config = dict(
    lr=0.00598,
    doc_mask=True,
    train_tokens=199000000,
)
Each number is 200 + 20 x the weight over its row's rms, rounded and kept within 0 to 999. Layers, rows and columns count from 0. The size before them is the row's rms in percent of the matrix's.

# layer 11 attention query, 256x224, rms 0.048, rows 0-127, columns 32-63
071,178,217,196,166,205,207,196,240,193,170,215,204,241,206,195,204,201,199,183,231,196,208,192,156,191,213,244,203,184,223,203,179
076,222,252,175,192,191,183,208,196,204,247,190,191,188,216,216,202,200,189,178,172,195,218,230,216,231,179,175,203,197,181,218,187
084,194,208,166,184,215,181,228,214,221,184,183,177,173,190,189,207,199,191,205,225,220,226,202,190,186,226,233,235,188,231,185,188
084,208,211,224,188,198,181,225,213,197,247,202,172,169,239,180,199,215,179,190,200,226,200,196,201,174,191,210,212,175,201,218,157
099,193,219,217,224,213,166,211,196,196,193,178,201,212,223,221,204,219,229,234,171,169,204,209,219,215,204,180,215,224,207,202,233
099,233,218,214,173,220,206,186,180,170,244,218,218,219,221,215,203,215,200,205,221,218,204,168,183,231,244,199,196,227,206,187,231
085,190,197,170,198,180,208,217,184,221,158,197,229,217,212,169,197,184,266,196,209,230,198,233,200,184,178,202,184,177,198,243,184
182,212,180,219,185,206,197,217,214,188,178,235,198,174,174,212,228,220,210,182,231,209,165,219,199,198,215,195,215,206,195,195,244
110,207,214,196,222,174,180,194,232,244,170,201,221,169,197,232,193,205,199,236,183,206,236,189,195,227,179,207,185,174,174,189,199
174,154,188,165,177,228,203,181,227,221,211,202,165,223,172,186,183,202,202,177,189,195,207,173,242,209,177,220,212,194,216,228,246
123,159,244,186,194,226,193,166,207,184,202,211,211,218,174,235,161,204,181,217,148,177,199,182,172,176,170,166,185,186,197,212,173
175,179,225,202,191,199,237,185,220,220,155,203,194,181,243,202,197,230,214,198,199,230,243,213,183,228,205,223,222,184,227,211,207
097,178,230,149,196,179,189,196,197,195,226,193,216,227,164,230,179,197,173,194,190,204,234,185,216,186,192,146,180,169,188,203,225
092,253,166,211,212,174,191,199,189,214,182,222,204,210,163,212,189,192,212,197,169,183,217,167,212,170,198,196,195,210,183,204,176
094,200,236,240,190,186,190,196,166,219,170,209,208,226,233,240,227,174,174,180,221,195,208,223,239,188,185,148,203,182,205,186,175
105,214,178,192,198,200,196,201,186,205,219,200,185,213,198,201,165,240,189,216,202,193,182,176,198,211,215,206,244,165,194,226,201
098,200,198,217,192,171,228,211,203,218,188,156,196,192,199,191,210,203,198,222,198,199,213,180,187,222,237,225,222,213,205,210,238
091,239,183,212,200,197,205,211,217,196,194,184,242,220,242,215,197,227,170,189,234,215,194,186,201,189,215,181,174,215,182,179,209
097,192,183,204,173,180,196,210,204,191,176,200,206,184,183,206,189,209,152,146,227,222,190,229,214,183,227,229,209,227,192,221,191
098,173,194,237,192,256,219,237,220,190,205,179,186,209,178,199,198,189,196,222,248,212,223,183,210,210,209,247,204,194,196,159,200
095,207,190,201,202,216,148,161,189,217,199,163,223,206,231,197,209,205,167,194,217,226,192,176,205,217,192,250,193,240,199,201,198
097,204,188,171,184,169,181,184,213,208,216,192,216,231,214,229,188,232,229,153,210,163,205,220,207,206,215,195,179,197,158,198,209
096,191,202,191,196,226,164,201,189,215,155,220,200,210,205,222,221,191,202,210,226,188,189,212,226,209,209,216,179,191,199,182,210
097,173,176,239,217,226,221,177,218,168,229,226,206,188,222,194,206,214,213,213,185,180,199,224,201,184,164,232,193,205,180,180,181
097,206,153,183,214,232,217,210,184,230,195,176,227,205,191,170,188,193,186,196,206,203,215,194,175,220,204,182,177,187,186,201,195
091,206,201,213,186,207,173,200,167,188,199,226,184,188,185,225,211,216,232,174,186,216,171,223,194,200,186,211,212,164,208,195,223
093,221,187,227,196,187,160,196,159,191,211,181,247,214,197,202,222,157,214,187,187,162,228,215,206,213,253,191,184,193,197,181,184
095,215,218,204,213,192,204,152,192,196,193,192,194,176,167,211,173,181,165,174,193,221,180,188,185,222,242,240,192,181,206,205,229
092,209,190,201,180,208,171,188,171,206,202,206,230,208,196,195,206,226,175,207,213,191,199,216,207,218,174,171,191,225,203,182,191
089,231,178,231,215,210,247,174,184,210,208,208,219,223,212,210,196,191,195,205,196,202,188,213,180,185,207,211,247,253,194,196,157
090,208,204,222,181,179,208,195,254,250,206,205,199,203,195,157,193,216,185,200,210,197,195,206,198,180,204,172,169,214,230,220,202
082,222,197,226,194,225,212,199,192,150,175,210,179,174,186,182,215,202,250,174,229,218,220,197,180,203,205,211,198,220,207,211,162
083,183,152,222,185,212,225,189,215,211,151,187,174,214,187,166,199,163,193,238,210,205,206,163,227,175,208,218,223,216,206,224,186
076,210,192,204,180,188,204,198,233,200,190,229,169,238,214,193,194,201,224,182,184,200,199,210,194,166,172,211,191,184,215,222,202
086,177,193,195,188,210,215,182,205,216,210,186,166,177,154,220,211,213,177,239,202,189,230,199,208,207,165,189,201,221,197,206,241
089,197,228,200,161,193,190,221,209,228,227,206,201,203,231,215,214,230,214,183,171,179,210,226,182,213,182,191,220,165,254,215,185
084,166,193,195,200,235,209,196,220,217,195,186,195,241,191,188,196,183,164,202,226,206,199,226,203,174,176,232,217,200,214,188,234
124,198,179,184,214,203,236,214,216,211,204,205,195,213,219,169,208,174,195,201,207,193,154,221,225,235,188,202,178,196,215,218,225
120,222,181,176,216,167,188,196,188,194,164,223,187,202,152,204,204,163,185,198,203,182,215,183,194,170,175,174,156,210,187,174,203
178,198,183,194,190,241,194,196,166,155,206,217,192,214,197,202,219,186,203,209,172,170,181,205,205,177,196,183,173,212,207,195,170
095,191,168,204,174,160,194,182,183,173,202,209,201,162,211,203,207,163,206,181,207,175,172,202,161,183,226,192,198,209,155,166,169
084,231,228,193,202,185,198,196,178,167,225,209,150,213,160,231,187,223,149,203,219,201,200,169,214,207,215,175,195,219,219,162,239
116,224,175,213,238,178,210,147,166,199,185,186,217,203,216,212,204,180,225,222,201,216,226,216,248,188,174,181,178,183,203,164,203
108,208,170,229,228,194,190,218,199,203,220,188,243,201,198,211,233,177,200,216,205,206,216,217,205,219,218,184,184,199,161,200,186
150,228,176,220,201,204,161,204,178,172,173,191,217,229,206,173,208,177,211,238,178,186,175,188,151,190,215,181,198,204,181,195,203
122,176,229,243,189,206,183,191,188,207,201,195,199,169,234,175,177,215,163,193,221,182,211,221,223,212,202,215,180,215,214,217,172
114,180,221,201,183,188,196,176,210,204,214,216,202,191,215,173,215,245,175,175,187,195,203,200,178,192,204,196,152,193,217,207,190
106,206,213,175,195,225,179,186,164,218,217,186,222,191,193,178,188,198,187,192,214,177,214,221,159,204,184,199,174,219,179,159,200
125,195,184,200,199,190,222,207,206,236,177,192,187,218,231,214,196,192,196,160,205,191,206,203,189,183,174,246,217,216,226,167,197
102,183,210,159,215,210,194,182,212,192,216,201,190,190,192,205,213,201,229,196,186,205,216,194,202,202,197,174,223,195,192,188,184
110,173,190,195,191,203,201,218,180,176,172,160,200,212,217,197,205,203,178,205,214,235,174,196,191,199,200,211,162,218,204,195,188
092,207,183,232,182,223,186,167,225,223,214,193,232,220,242,176,231,203,225,194,222,198,207,236,197,208,157,228,251,152,233,176,184
090,209,214,219,197,182,241,203,218,205,207,210,164,178,234,204,195,237,198,214,192,215,206,190,214,209,171,214,170,214,217,212,211
093,174,182,223,219,251,177,218,207,195,226,165,227,197,189,216,203,227,221,172,214,184,199,203,168,222,221,186,178,223,182,175,224
095,201,232,176,175,218,200,185,211,185,197,196,202,227,196,190,225,202,203,221,174,169,220,236,165,196,200,229,228,228,153,229,251
092,172,172,232,199,224,193,215,183,237,214,217,190,166,211,183,201,211,196,183,190,242,168,193,186,195,181,197,207,213,178,203,171
094,189,210,201,210,187,184,169,204,181,228,204,198,211,236,205,218,203,145,162,219,216,175,217,194,206,236,215,178,200,171,196,185
097,170,208,185,164,192,216,209,215,195,216,218,188,245,162,204,200,216,229,162,192,197,196,219,210,214,207,180,201,176,246,235,231
092,232,217,177,196,186,189,174,223,198,202,237,193,217,185,208,211,223,224,195,205,196,192,206,213,200,237,165,205,199,170,188,193
097,227,186,235,193,218,165,236,170,167,190,195,201,189,157,211,202,194,198,185,190,233,202,180,213,220,222,180,210,234,165,190,208
090,206,198,227,148,194,218,191,226,225,170,169,212,168,207,196,197,175,204,222,198,223,223,172,212,144,214,196,195,203,198,155,220
093,194,197,183,205,195,219,162,209,209,217,200,220,201,186,159,184,170,216,204,209,210,157,198,146,184,219,221,188,218,145,195,195
090,191,170,227,183,179,182,199,208,245,234,206,184,191,177,214,199,218,210,179,207,179,161,203,181,186,231,221,207,166,212,210,214
096,169,206,167,212,210,195,189,213,190,198,199,194,229,191,184,204,191,172,253,193,221,184,190,192,225,180,237,151,211,236,238,186
110,216,189,190,206,242,218,189,231,210,187,213,184,200,178,196,238,195,216,241,227,203,166,181,225,208,210,210,217,194,209,183,211
100,198,199,223,191,205,194,220,194,185,223,199,178,189,210,226,202,217,195,204,182,188,203,214,218,191,185,203,183,171,199,210,203
091,219,190,178,173,227,222,196,220,191,198,220,206,195,195,213,177,177,233,200,240,202,197,224,184,196,201,189,193,183,217,169,194
092,179,192,236,195,195,189,194,202,213,238,164,181,195,201,212,207,228,194,193,196,209,183,207,225,214,187,208,198,223,208,202,165
100,217,201,220,213,221,182,226,205,209,212,193,203,211,212,202,184,241,173,229,191,191,177,211,223,215,210,231,206,211,213,189,192
079,218,178,234,220,235,249,176,196,169,236,251,232,175,195,208,192,213,236,187,221,200,197,204,196,229,182,210,182,234,182,162,197
076,204,197,212,200,275,226,189,201,205,196,199,198,215,205,183,177,218,195,198,241,222,177,242,232,244,179,238,190,181,194,245,186
170,194,212,211,213,186,201,224,178,225,196,169,207,196,216,229,168,212,163,194,207,210,202,200,175,228,202,227,217,213,214,213,223
097,210,245,204,236,201,204,198,237,213,162,188,204,211,199,213,211,208,194,225,187,228,217,191,210,178,170,187,179,193,136,158,188
166,203,246,179,185,218,175,227,161,172,159,216,199,243,203,233,219,215,201,180,188,181,211,181,193,176,207,200,198,210,194,199,236
122,197,183,183,148,213,179,241,190,216,178,188,199,205,187,203,225,183,190,205,210,206,171,197,211,193,177,191,181,213,164,184,172
159,214,174,183,219,217,246,216,186,250,211,218,175,179,208,176,225,202,244,180,215,208,227,205,210,226,190,215,226,185,162,191,190
072,183,201,195,194,179,237,193,195,207,174,179,158,197,172,199,152,217,204,216,225,222,222,194,189,210,246,187,150,166,185,202,207
088,235,194,181,199,171,184,182,217,175,219,236,211,205,204,256,204,187,184,160,152,180,218,209,200,182,195,164,204,180,206,183,196
087,232,192,183,196,207,192,175,177,205,200,214,228,235,205,206,187,204,207,235,190,214,223,219,192,185,227,233,161,196,186,171,202
106,229,178,212,206,180,237,215,239,228,194,238,186,214,164,187,211,205,173,178,198,203,230,206,216,221,205,193,221,198,182,221,205
089,167,151,248,169,207,176,200,198,205,225,196,227,155,159,184,222,201,218,209,198,224,171,199,218,191,206,222,179,190,201,207,206
100,208,188,192,176,196,193,187,233,195,165,205,220,212,219,209,183,198,187,179,183,207,181,196,198,226,212,198,199,208,196,194,211
095,237,200,194,193,206,213,215,201,218,163,211,176,177,195,200,195,191,178,202,196,239,211,193,200,188,225,234,208,198,192,180,201
107,213,174,184,199,194,238,198,171,194,209,222,186,181,179,181,189,223,203,206,249,211,216,194,193,204,226,203,234,180,194,195,210
090,228,206,200,162,203,227,157,200,184,216,201,186,179,200,218,191,218,173,203,178,196,225,202,203,201,166,211,204,157,192,185,193
089,213,200,195,173,216,165,191,174,171,205,203,188,209,221,177,209,194,211,191,175,234,182,196,184,219,215,217,209,201,229,160,215
090,157,224,227,232,221,194,257,188,219,189,167,134,198,200,182,220,230,220,198,187,187,221,189,192,200,236,201,222,196,205,190,210
085,201,198,208,197,202,178,197,207,181,207,179,203,200,233,221,198,176,235,180,199,191,202,226,199,192,224,172,206,169,180,179,220
086,161,206,211,184,196,207,210,186,206,207,203,178,197,227,213,200,195,223,195,228,209,202,234,194,176,181,211,192,215,206,220,198
077,178,179,188,197,228,225,196,180,195,182,189,211,181,193,188,174,199,227,193,186,188,185,207,229,199,201,222,211,182,202,200,177
090,219,214,168,185,170,195,189,215,207,183,216,199,187,213,240,207,186,272,168,196,190,184,211,223,194,238,151,192,179,193,189,194
081,168,217,190,233,218,184,179,197,205,197,151,232,205,196,200,213,196,193,221,223,235,195,185,185,192,186,214,187,200,193,193,235
092,240,205,186,238,213,191,224,184,201,205,176,230,244,190,197,175,172,177,203,169,198,197,176,189,176,184,221,162,197,215,217,182
094,178,205,190,223,183,212,199,169,197,196,205,208,221,215,236,239,199,190,189,211,170,216,210,190,181,259,217,186,194,229,169,189
090,248,185,194,213,217,214,202,197,222,190,198,185,185,217,174,193,178,223,215,254,194,174,175,193,215,176,201,204,193,173,181,192
082,195,171,205,219,195,184,170,204,174,225,212,158,204,227,205,195,227,213,213,207,212,197,204,189,195,199,199,195,226,212,173,214
117,206,183,189,204,218,218,199,202,186,188,189,204,217,194,167,192,178,218,236,213,212,181,190,263,222,204,192,191,215,179,202,195
102,208,225,185,191,213,201,207,221,237,181,228,217,179,190,183,242,191,179,171,180,220,220,205,150,204,195,190,211,180,199,198,222
092,179,199,175,193,208,203,185,191,184,188,210,206,224,168,216,187,215,198,243,200,156,192,217,203,196,197,188,201,216,175,200,235
087,187,208,191,157,225,209,194,191,193,159,209,213,221,210,164,197,222,224,198,210,219,215,229,177,192,194,204,216,185,210,228,138
086,222,211,204,179,203,202,217,209,209,193,179,189,208,208,175,204,195,194,168,200,195,206,261,226,223,184,209,224,180,184,224,182
112,167,170,208,179,187,196,178,187,182,211,187,228,184,235,191,221,176,233,197,192,169,184,207,252,214,191,199,179,183,196,187,202
091,216,170,198,199,212,194,211,222,208,191,233,213,176,197,208,209,185,197,167,208,190,207,176,184,187,213,183,174,180,179,220,237
194,234,242,208,209,197,182,209,216,199,161,187,191,184,223,188,205,177,183,167,201,209,179,199,182,209,181,200,220,189,198,203,245
085,213,224,196,208,213,181,214,196,207,212,212,203,225,165,214,161,215,162,210,215,156,199,228,228,212,227,157,171,182,154,171,173
068,227,194,156,195,139,203,195,205,175,213,230,180,167,176,232,192,199,163,186,195,213,215,201,187,228,229,174,201,217,188,191,178
108,188,199,180,213,227,196,192,190,230,226,200,208,206,232,189,171,224,200,219,227,194,203,222,240,213,206,197,187,193,222,243,189
114,200,195,201,192,172,161,176,227,172,209,195,179,208,179,212,183,201,183,211,219,175,193,196,215,198,202,181,180,203,179,192,211
157,210,226,228,207,204,196,154,216,188,229,237,226,221,217,192,214,190,209,196,198,186,197,225,199,171,200,152,181,174,172,196,196
145,227,211,164,196,191,185,206,216,170,210,240,220,210,255,203,222,181,195,185,188,185,188,189,199,213,216,193,199,231,158,178,203
112,184,174,191,196,203,186,209,195,206,214,214,231,175,209,206,208,207,197,225,174,224,193,191,199,191,158,235,204,220,172,181,164
096,235,175,163,160,172,186,210,180,164,219,220,208,189,209,212,196,189,238,214,199,226,175,198,184,187,233,191,186,231,168,214,207
154,226,224,175,214,198,193,215,177,181,189,217,212,187,221,221,240,204,259,170,181,216,208,222,197,200,190,215,207,206,163,197,203
099,188,180,240,180,194,196,191,237,229,182,173,180,219,180,182,198,236,192,250,198,242,172,196,192,235,216,193,211,190,174,164,217
092,223,180,188,173,212,212,224,206,228,168,236,203,210,210,156,211,190,211,212,209,238,213,221,163,190,192,200,221,210,198,188,211
081,196,162,223,200,225,200,173,188,215,193,192,211,225,240,195,235,210,218,195,255,220,204,214,193,242,211,259,199,209,205,216,181
088,185,193,179,181,181,229,203,202,172,238,171,176,221,190,199,204,216,211,238,215,237,177,207,209,220,214,208,192,217,205,183,198
083,192,200,202,194,227,214,173,185,196,216,218,166,180,231,178,227,220,152,167,188,218,179,202,214,204,207,208,209,209,214,229,227
092,205,201,174,198,238,249,196,218,204,166,156,183,204,229,214,201,189,175,234,198,217,188,196,233,184,231,242,192,209,175,206,175
077,149,185,183,210,196,184,201,205,233,227,191,187,199,156,200,213,197,223,184,214,190,216,226,210,234,205,198,230,213,214,222,222
087,193,197,202,183,209,222,196,217,217,210,193,176,179,242,219,186,197,171,235,211,207,203,198,219,199,189,186,219,216,210,192,166
085,191,200,235,174,190,191,207,223,188,197,229,232,186,201,218,211,237,253,192,183,191,199,198,178,225,216,195,198,185,215,218,213
088,209,181,165,172,214,215,191,206,186,184,209,195,212,149,197,161,230,235,175,198,179,192,207,219,194,183,186,235,195,223,228,202
078,182,231,213,238,199,160,215,183,203,207,236,210,200,176,173,173,205,175,246,236,209,221,181,163,213,171,195,142,192,152,192,187
082,233,223,237,173,229,197,175,163,217,169,199,190,198,206,200,184,163,181,219,233,196,184,190,171,228,252,220,189,213,227,165,193
096,227,187,215,168,213,221,197,207,240,188,201,194,216,193,197,202,191,213,197,229,185,156,210,213,191,215,208,196,227,164,184,188
087,176,179,243,174,210,204,235,190,196,215,187,165,194,213,179,201,186,237,200,208,202,190,211,235,207,199,202,226,208,196,219,194
085,199,206,193,204,229,199,155,238,211,171,191,194,169,167,229,175,193,166,222,250,184,170,166,190,207,196,198,166,237,216,215,220
# layer 11 attention key, 128x224, rms 0.0472, rows 0-63, columns 32-63
080,192,202,217,231,192,179,230,219,193,207,214,205,203,201,205,192,181,182,178,211,218,200,219,209,186,182,186,220,208,226,172,211
086,206,196,204,214,192,180,211,170,183,203,184,222,191,217,199,182,211,197,206,221,207,200,199,203,183,233,197,194,164,193,207,182
090,190,186,223,213,182,212,181,193,209,183,188,190,195,202,220,199,191,204,177,192,195,170,188,241,175,227,193,204,221,230,209,224
098,204,208,224,201,192,201,190,172,189,188,154,215,220,181,202,208,220,155,236,215,182,212,197,211,182,224,193,186,212,187,170,227
112,172,203,195,182,207,207,192,198,187,232,211,209,173,225,182,193,205,202,177,204,217,195,222,190,202,202,178,219,185,181,203,188
097,173,181,189,161,172,223,166,224,201,209,180,200,218,229,199,174,196,220,242,218,200,213,168,186,189,187,203,179,212,186,206,193
085,214,235,172,218,185,216,189,221,217,227,205,186,216,189,249,196,193,191,188,198,206,193,212,195,180,174,183,229,205,195,197,227
116,197,206,187,160,190,219,186,205,200,191,227,184,189,199,241,197,205,159,172,196,152,177,186,210,173,174,160,189,211,179,196,212
104,196,175,212,223,232,205,217,226,194,193,228,208,218,205,212,223,185,219,229,202,217,226,190,201,155,152,209,223,185,246,209,195
113,210,198,219,222,177,216,199,179,218,197,206,200,219,210,239,235,185,223,201,175,208,193,183,190,196,187,206,220,249,226,210,182
105,170,181,204,200,232,194,215,211,223,206,208,256,218,222,181,192,207,200,184,196,221,180,182,184,189,162,150,172,203,222,172,179
115,184,211,164,196,210,195,188,190,208,194,199,220,170,213,169,202,216,204,186,180,194,205,220,193,199,224,244,221,178,202,209,178
101,191,195,203,218,225,218,176,241,215,175,188,192,221,217,209,213,166,186,177,173,206,204,165,209,163,192,224,193,225,168,190,195
093,207,224,183,221,222,213,214,217,185,195,174,193,237,183,206,208,214,217,227,207,190,200,202,192,206,227,169,172,217,174,238,217
091,181,196,178,232,239,176,193,198,204,194,161,226,170,204,203,198,224,224,224,175,198,202,197,200,215,212,207,192,223,162,199,206
130,213,222,179,187,227,182,185,211,170,186,196,206,178,184,197,227,187,212,164,248,227,210,200,210,191,198,260,189,197,180,201,215
086,236,187,231,221,194,156,238,174,184,189,182,203,196,242,195,227,217,210,212,223,207,215,170,215,210,212,203,208,205,234,169,167
091,209,206,200,190,184,171,176,151,189,206,234,201,196,183,183,220,226,224,199,253,161,201,223,186,172,204,206,217,243,204,196,194
093,199,194,226,167,215,209,239,202,186,199,194,190,211,221,179,181,208,210,195,255,192,166,220,196,206,184,185,204,215,210,221,198
117,190,203,189,184,191,185,206,173,198,204,193,175,180,212,162,218,211,230,175,214,223,189,221,190,225,187,231,223,204,201,202,198
095,207,209,200,224,208,216,178,193,177,205,167,208,195,221,217,237,240,165,181,226,204,211,209,223,190,203,203,183,159,205,183,195
091,189,190,204,203,189,152,192,188,195,203,181,201,188,178,190,218,205,223,222,174,180,252,173,183,213,186,190,163,194,206,198,206
085,205,217,200,222,178,227,180,190,188,202,224,226,183,198,203,190,228,180,225,179,220,226,163,187,223,212,198,199,220,203,209,181
084,201,209,178,212,221,201,178,217,232,154,236,185,208,203,204,219,173,180,193,167,232,194,207,186,199,197,163,197,204,209,197,188
093,234,185,187,197,183,208,168,219,170,232,213,194,210,220,199,172,206,176,185,201,174,205,240,187,192,169,166,197,173,229,201,182
074,202,204,162,188,228,211,191,221,209,242,157,224,206,197,201,184,166,170,199,196,163,222,208,197,192,212,205,179,199,170,177,221
082,208,192,209,171,178,185,194,200,171,209,183,217,191,226,180,186,226,192,206,187,181,248,185,212,215,165,239,190,208,178,169,224
088,221,173,230,159,187,213,213,229,244,165,222,181,202,246,182,205,211,218,203,207,188,187,191,193,220,189,188,206,188,217,194,189
087,215,201,212,201,180,217,215,198,209,153,188,199,201,223,225,188,218,201,219,206,205,199,209,159,191,187,176,182,170,193,196,202
087,217,190,188,226,210,199,182,236,168,195,212,205,186,232,159,221,218,235,220,236,167,226,218,195,234,197,209,229,194,221,183,193
085,169,186,203,179,206,220,243,206,217,195,176,183,223,218,205,214,227,200,248,231,186,212,223,200,249,170,215,202,196,166,193,264
074,184,196,238,223,166,186,185,192,207,180,225,202,196,205,200,194,213,173,179,188,212,215,229,230,195,196,191,180,170,192,190,193
092,178,152,223,191,212,206,194,239,208,158,214,223,210,235,201,231,183,232,201,245,248,192,196,216,180,186,234,225,213,213,242,195
107,181,234,161,200,224,172,204,199,190,263,218,197,191,160,219,153,192,183,172,153,164,223,226,192,224,202,194,217,181,197,170,193
096,189,201,209,191,214,186,220,196,222,197,196,187,158,242,157,226,230,189,190,245,212,186,208,192,216,215,198,219,216,217,186,194
119,182,192,172,212,216,200,178,209,211,219,180,207,219,230,184,193,165,175,223,175,186,199,145,202,204,208,205,196,197,193,185,209
099,190,192,205,208,193,190,246,223,202,229,198,219,215,190,179,179,177,199,198,180,200,189,225,221,168,215,196,213,185,192,188,242
110,245,208,208,194,194,169,234,219,176,204,229,224,200,209,200,187,175,212,171,178,220,216,235,164,216,188,221,219,177,209,162,206
129,234,184,224,169,225,202,231,184,211,161,215,200,184,231,181,184,215,214,193,215,214,222,221,203,190,166,215,212,199,229,189,203
123,209,187,209,199,204,224,213,226,217,223,193,221,254,216,196,166,180,204,185,189,222,200,199,166,175,184,185,227,187,265,184,228
096,224,239,203,210,206,228,156,253,194,231,195,166,210,196,221,207,209,215,223,185,234,194,196,200,188,202,203,186,214,178,235,218
091,217,185,189,205,197,198,178,189,187,154,186,213,217,232,186,233,190,195,202,207,182,212,194,200,182,201,201,172,187,185,196,194
101,189,218,168,219,190,184,227,225,202,181,191,210,225,130,212,196,225,148,219,240,186,202,183,199,212,195,188,187,225,228,178,196
110,231,207,213,207,215,207,179,194,159,216,186,170,204,196,193,198,223,204,195,187,202,185,162,197,198,241,171,182,181,178,198,180
120,171,194,192,156,172,212,182,197,180,233,210,212,191,185,209,214,167,236,201,226,192,183,182,180,227,208,195,196,185,216,188,170
116,195,212,179,196,227,229,210,192,201,215,199,171,195,205,212,230,187,186,185,201,194,191,180,170,184,208,228,221,207,212,195,227
105,216,211,196,202,229,170,186,201,182,189,198,200,157,229,230,183,169,198,219,199,237,189,198,199,179,210,213,185,237,190,209,202
099,201,199,224,163,170,174,193,166,162,205,198,163,181,213,200,211,209,171,200,209,212,172,140,178,213,223,230,184,203,163,182,213
126,217,196,199,229,207,176,184,167,222,208,148,204,193,167,181,198,236,249,216,187,185,190,213,198,214,216,219,190,207,180,231,214
095,223,202,205,197,194,193,197,203,202,196,213,195,185,178,191,178,189,202,175,221,216,196,192,254,185,207,223,176,223,208,187,224
119,181,215,194,195,212,206,165,222,196,231,177,243,175,236,211,191,196,171,167,195,206,211,209,227,214,223,206,239,211,173,206,173
088,187,238,187,189,200,175,221,185,170,202,196,201,177,183,185,161,220,195,175,176,195,193,209,231,197,227,203,198,188,191,198,235
085,211,234,186,178,193,179,190,204,167,225,217,225,177,200,227,204,222,196,161,221,169,211,200,225,197,193,214,179,163,204,224,210
088,194,233,192,217,190,153,218,182,192,168,185,187,244,194,184,170,205,184,211,141,195,201,216,191,199,172,212,196,200,189,193,160
081,212,164,207,194,207,201,224,184,190,188,212,249,195,189,188,173,197,151,165,207,216,145,206,161,208,199,225,155,219,206,203,188
082,207,177,190,253,177,208,209,159,191,205,175,184,222,198,226,204,180,182,234,183,224,211,193,202,214,188,196,186,182,209,205,204
086,192,210,204,216,185,213,229,205,227,194,174,204,200,225,169,187,217,215,238,196,206,190,233,218,167,220,184,208,162,198,193,163
090,176,202,192,190,200,190,215,159,212,172,187,210,181,202,156,228,206,234,201,208,217,204,186,192,184,187,204,199,187,202,171,171
090,187,221,188,209,150,186,214,166,240,206,185,163,192,205,166,163,161,201,192,195,262,159,203,192,184,204,208,214,206,201,200,214
080,209,179,240,194,206,221,192,206,247,198,195,181,208,227,191,236,199,215,210,206,193,206,200,209,222,196,217,182,184,232,243,159
076,160,178,202,218,194,194,210,192,213,200,197,219,200,193,222,211,182,201,212,214,201,200,171,219,208,194,176,205,198,199,239,232
088,186,201,199,205,187,194,217,190,193,205,212,192,174,201,213,195,202,184,228,186,197,206,224,201,211,157,186,177,180,189,190,200
089,236,205,188,227,193,175,194,214,221,167,188,229,190,168,158,213,197,156,190,183,195,209,203,186,209,154,231,203,192,189,226,215
087,196,212,198,235,199,242,220,169,205,200,229,207,196,209,183,170,186,194,177,219,188,211,234,180,217,196,171,224,192,188,230,208
# layer 11 attention value, 128x224, rms 0.0744, rows 0-7, columns 32-63
054,189,192,146,179,190,195,212,225,195,197,166,215,198,185,194,254,191,259,196,202,215,186,213,194,239,195,190,212,225,205,184,188
055,242,208,195,205,224,236,187,197,226,225,199,191,212,218,178,192,221,206,172,201,211,215,182,210,206,176,147,204,189,190,207,194
056,193,176,219,186,210,180,200,192,185,228,234,209,205,165,202,209,208,230,184,140,179,191,217,198,237,213,166,190,189,201,203,232
059,211,215,211,171,176,197,194,208,198,219,245,217,234,201,187,224,234,131,196,211,206,213,204,178,207,199,216,186,178,233,190,217
059,177,210,231,209,200,179,210,191,189,199,223,177,214,192,182,213,197,175,165,187,208,190,207,224,212,185,178,165,198,172,191,221
055,138,207,175,192,195,193,173,212,194,202,169,178,201,196,178,194,235,198,193,228,182,213,188,205,206,185,199,183,209,186,200,188
057,234,215,204,184,206,169,185,182,188,209,182,240,164,190,174,159,196,186,214,165,221,221,196,181,178,198,192,225,180,177,210,235
058,186,188,231,199,199,199,211,205,199,212,171,184,186,192,218,202,190,246,221,202,205,186,194,195,195,198,186,206,206,212,216,211
# layer 11 attention output (transposed), 256x224, rms 0.126, rows 0-6,64-70, columns 32-63
073,213,198,197,213,176,155,180,183,181,243,203,213,190,207,188,208,166,211,218,228,171,238,190,231,186,189,217,235,197,172,205,212
071,184,200,190,196,189,171,188,194,245,232,195,187,219,191,204,153,193,162,195,209,206,199,227,192,198,202,196,176,164,214,173,163
078,191,205,182,214,185,137,227,177,181,223,210,193,199,195,188,205,231,229,204,187,175,196,190,240,195,197,202,230,196,174,192,211
075,192,214,229,184,243,197,185,216,197,187,157,200,198,222,206,206,231,170,219,190,200,210,173,204,185,233,194,218,192,180,206,197
075,199,172,194,228,148,208,200,171,192,200,234,182,190,174,212,198,219,204,206,222,179,207,170,198,221,206,186,218,221,192,216,216
074,211,218,195,213,192,187,210,204,214,188,199,191,207,206,201,221,203,202,187,188,197,230,185,200,168,174,210,211,172,196,193,179
076,208,198,224,192,196,195,222,188,188,194,209,216,187,220,212,201,213,197,229,190,223,162,187,224,210,177,196,235,198,197,187,190
070,241,230,173,191,187,214,209,206,198,184,170,191,185,217,155,198,193,232,178,204,234,183,201,193,184,198,211,192,232,193,154,174
065,188,176,220,205,197,207,214,196,204,168,175,183,232,163,190,221,199,225,210,180,184,190,194,212,220,199,200,172,190,189,210,215
066,208,202,172,225,164,254,199,213,204,217,236,203,217,228,137,206,226,202,173,156,214,196,208,184,204,175,197,212,188,177,177,219
076,222,172,196,221,176,202,207,170,221,239,207,212,193,189,212,193,187,205,170,166,223,220,196,187,219,216,176,221,165,197,206,195
065,200,210,199,213,209,162,224,210,210,205,220,215,202,185,163,191,229,221,183,195,211,198,223,178,168,236,205,166,170,196,187,210
072,169,199,189,210,194,217,201,209,200,196,205,205,219,219,218,181,166,210,195,179,226,176,224,205,199,201,198,182,190,186,218,214
066,201,200,234,224,240,174,190,187,205,180,224,214,205,197,146,195,175,199,195,185,210,208,221,188,186,242,194,150,202,204,209,211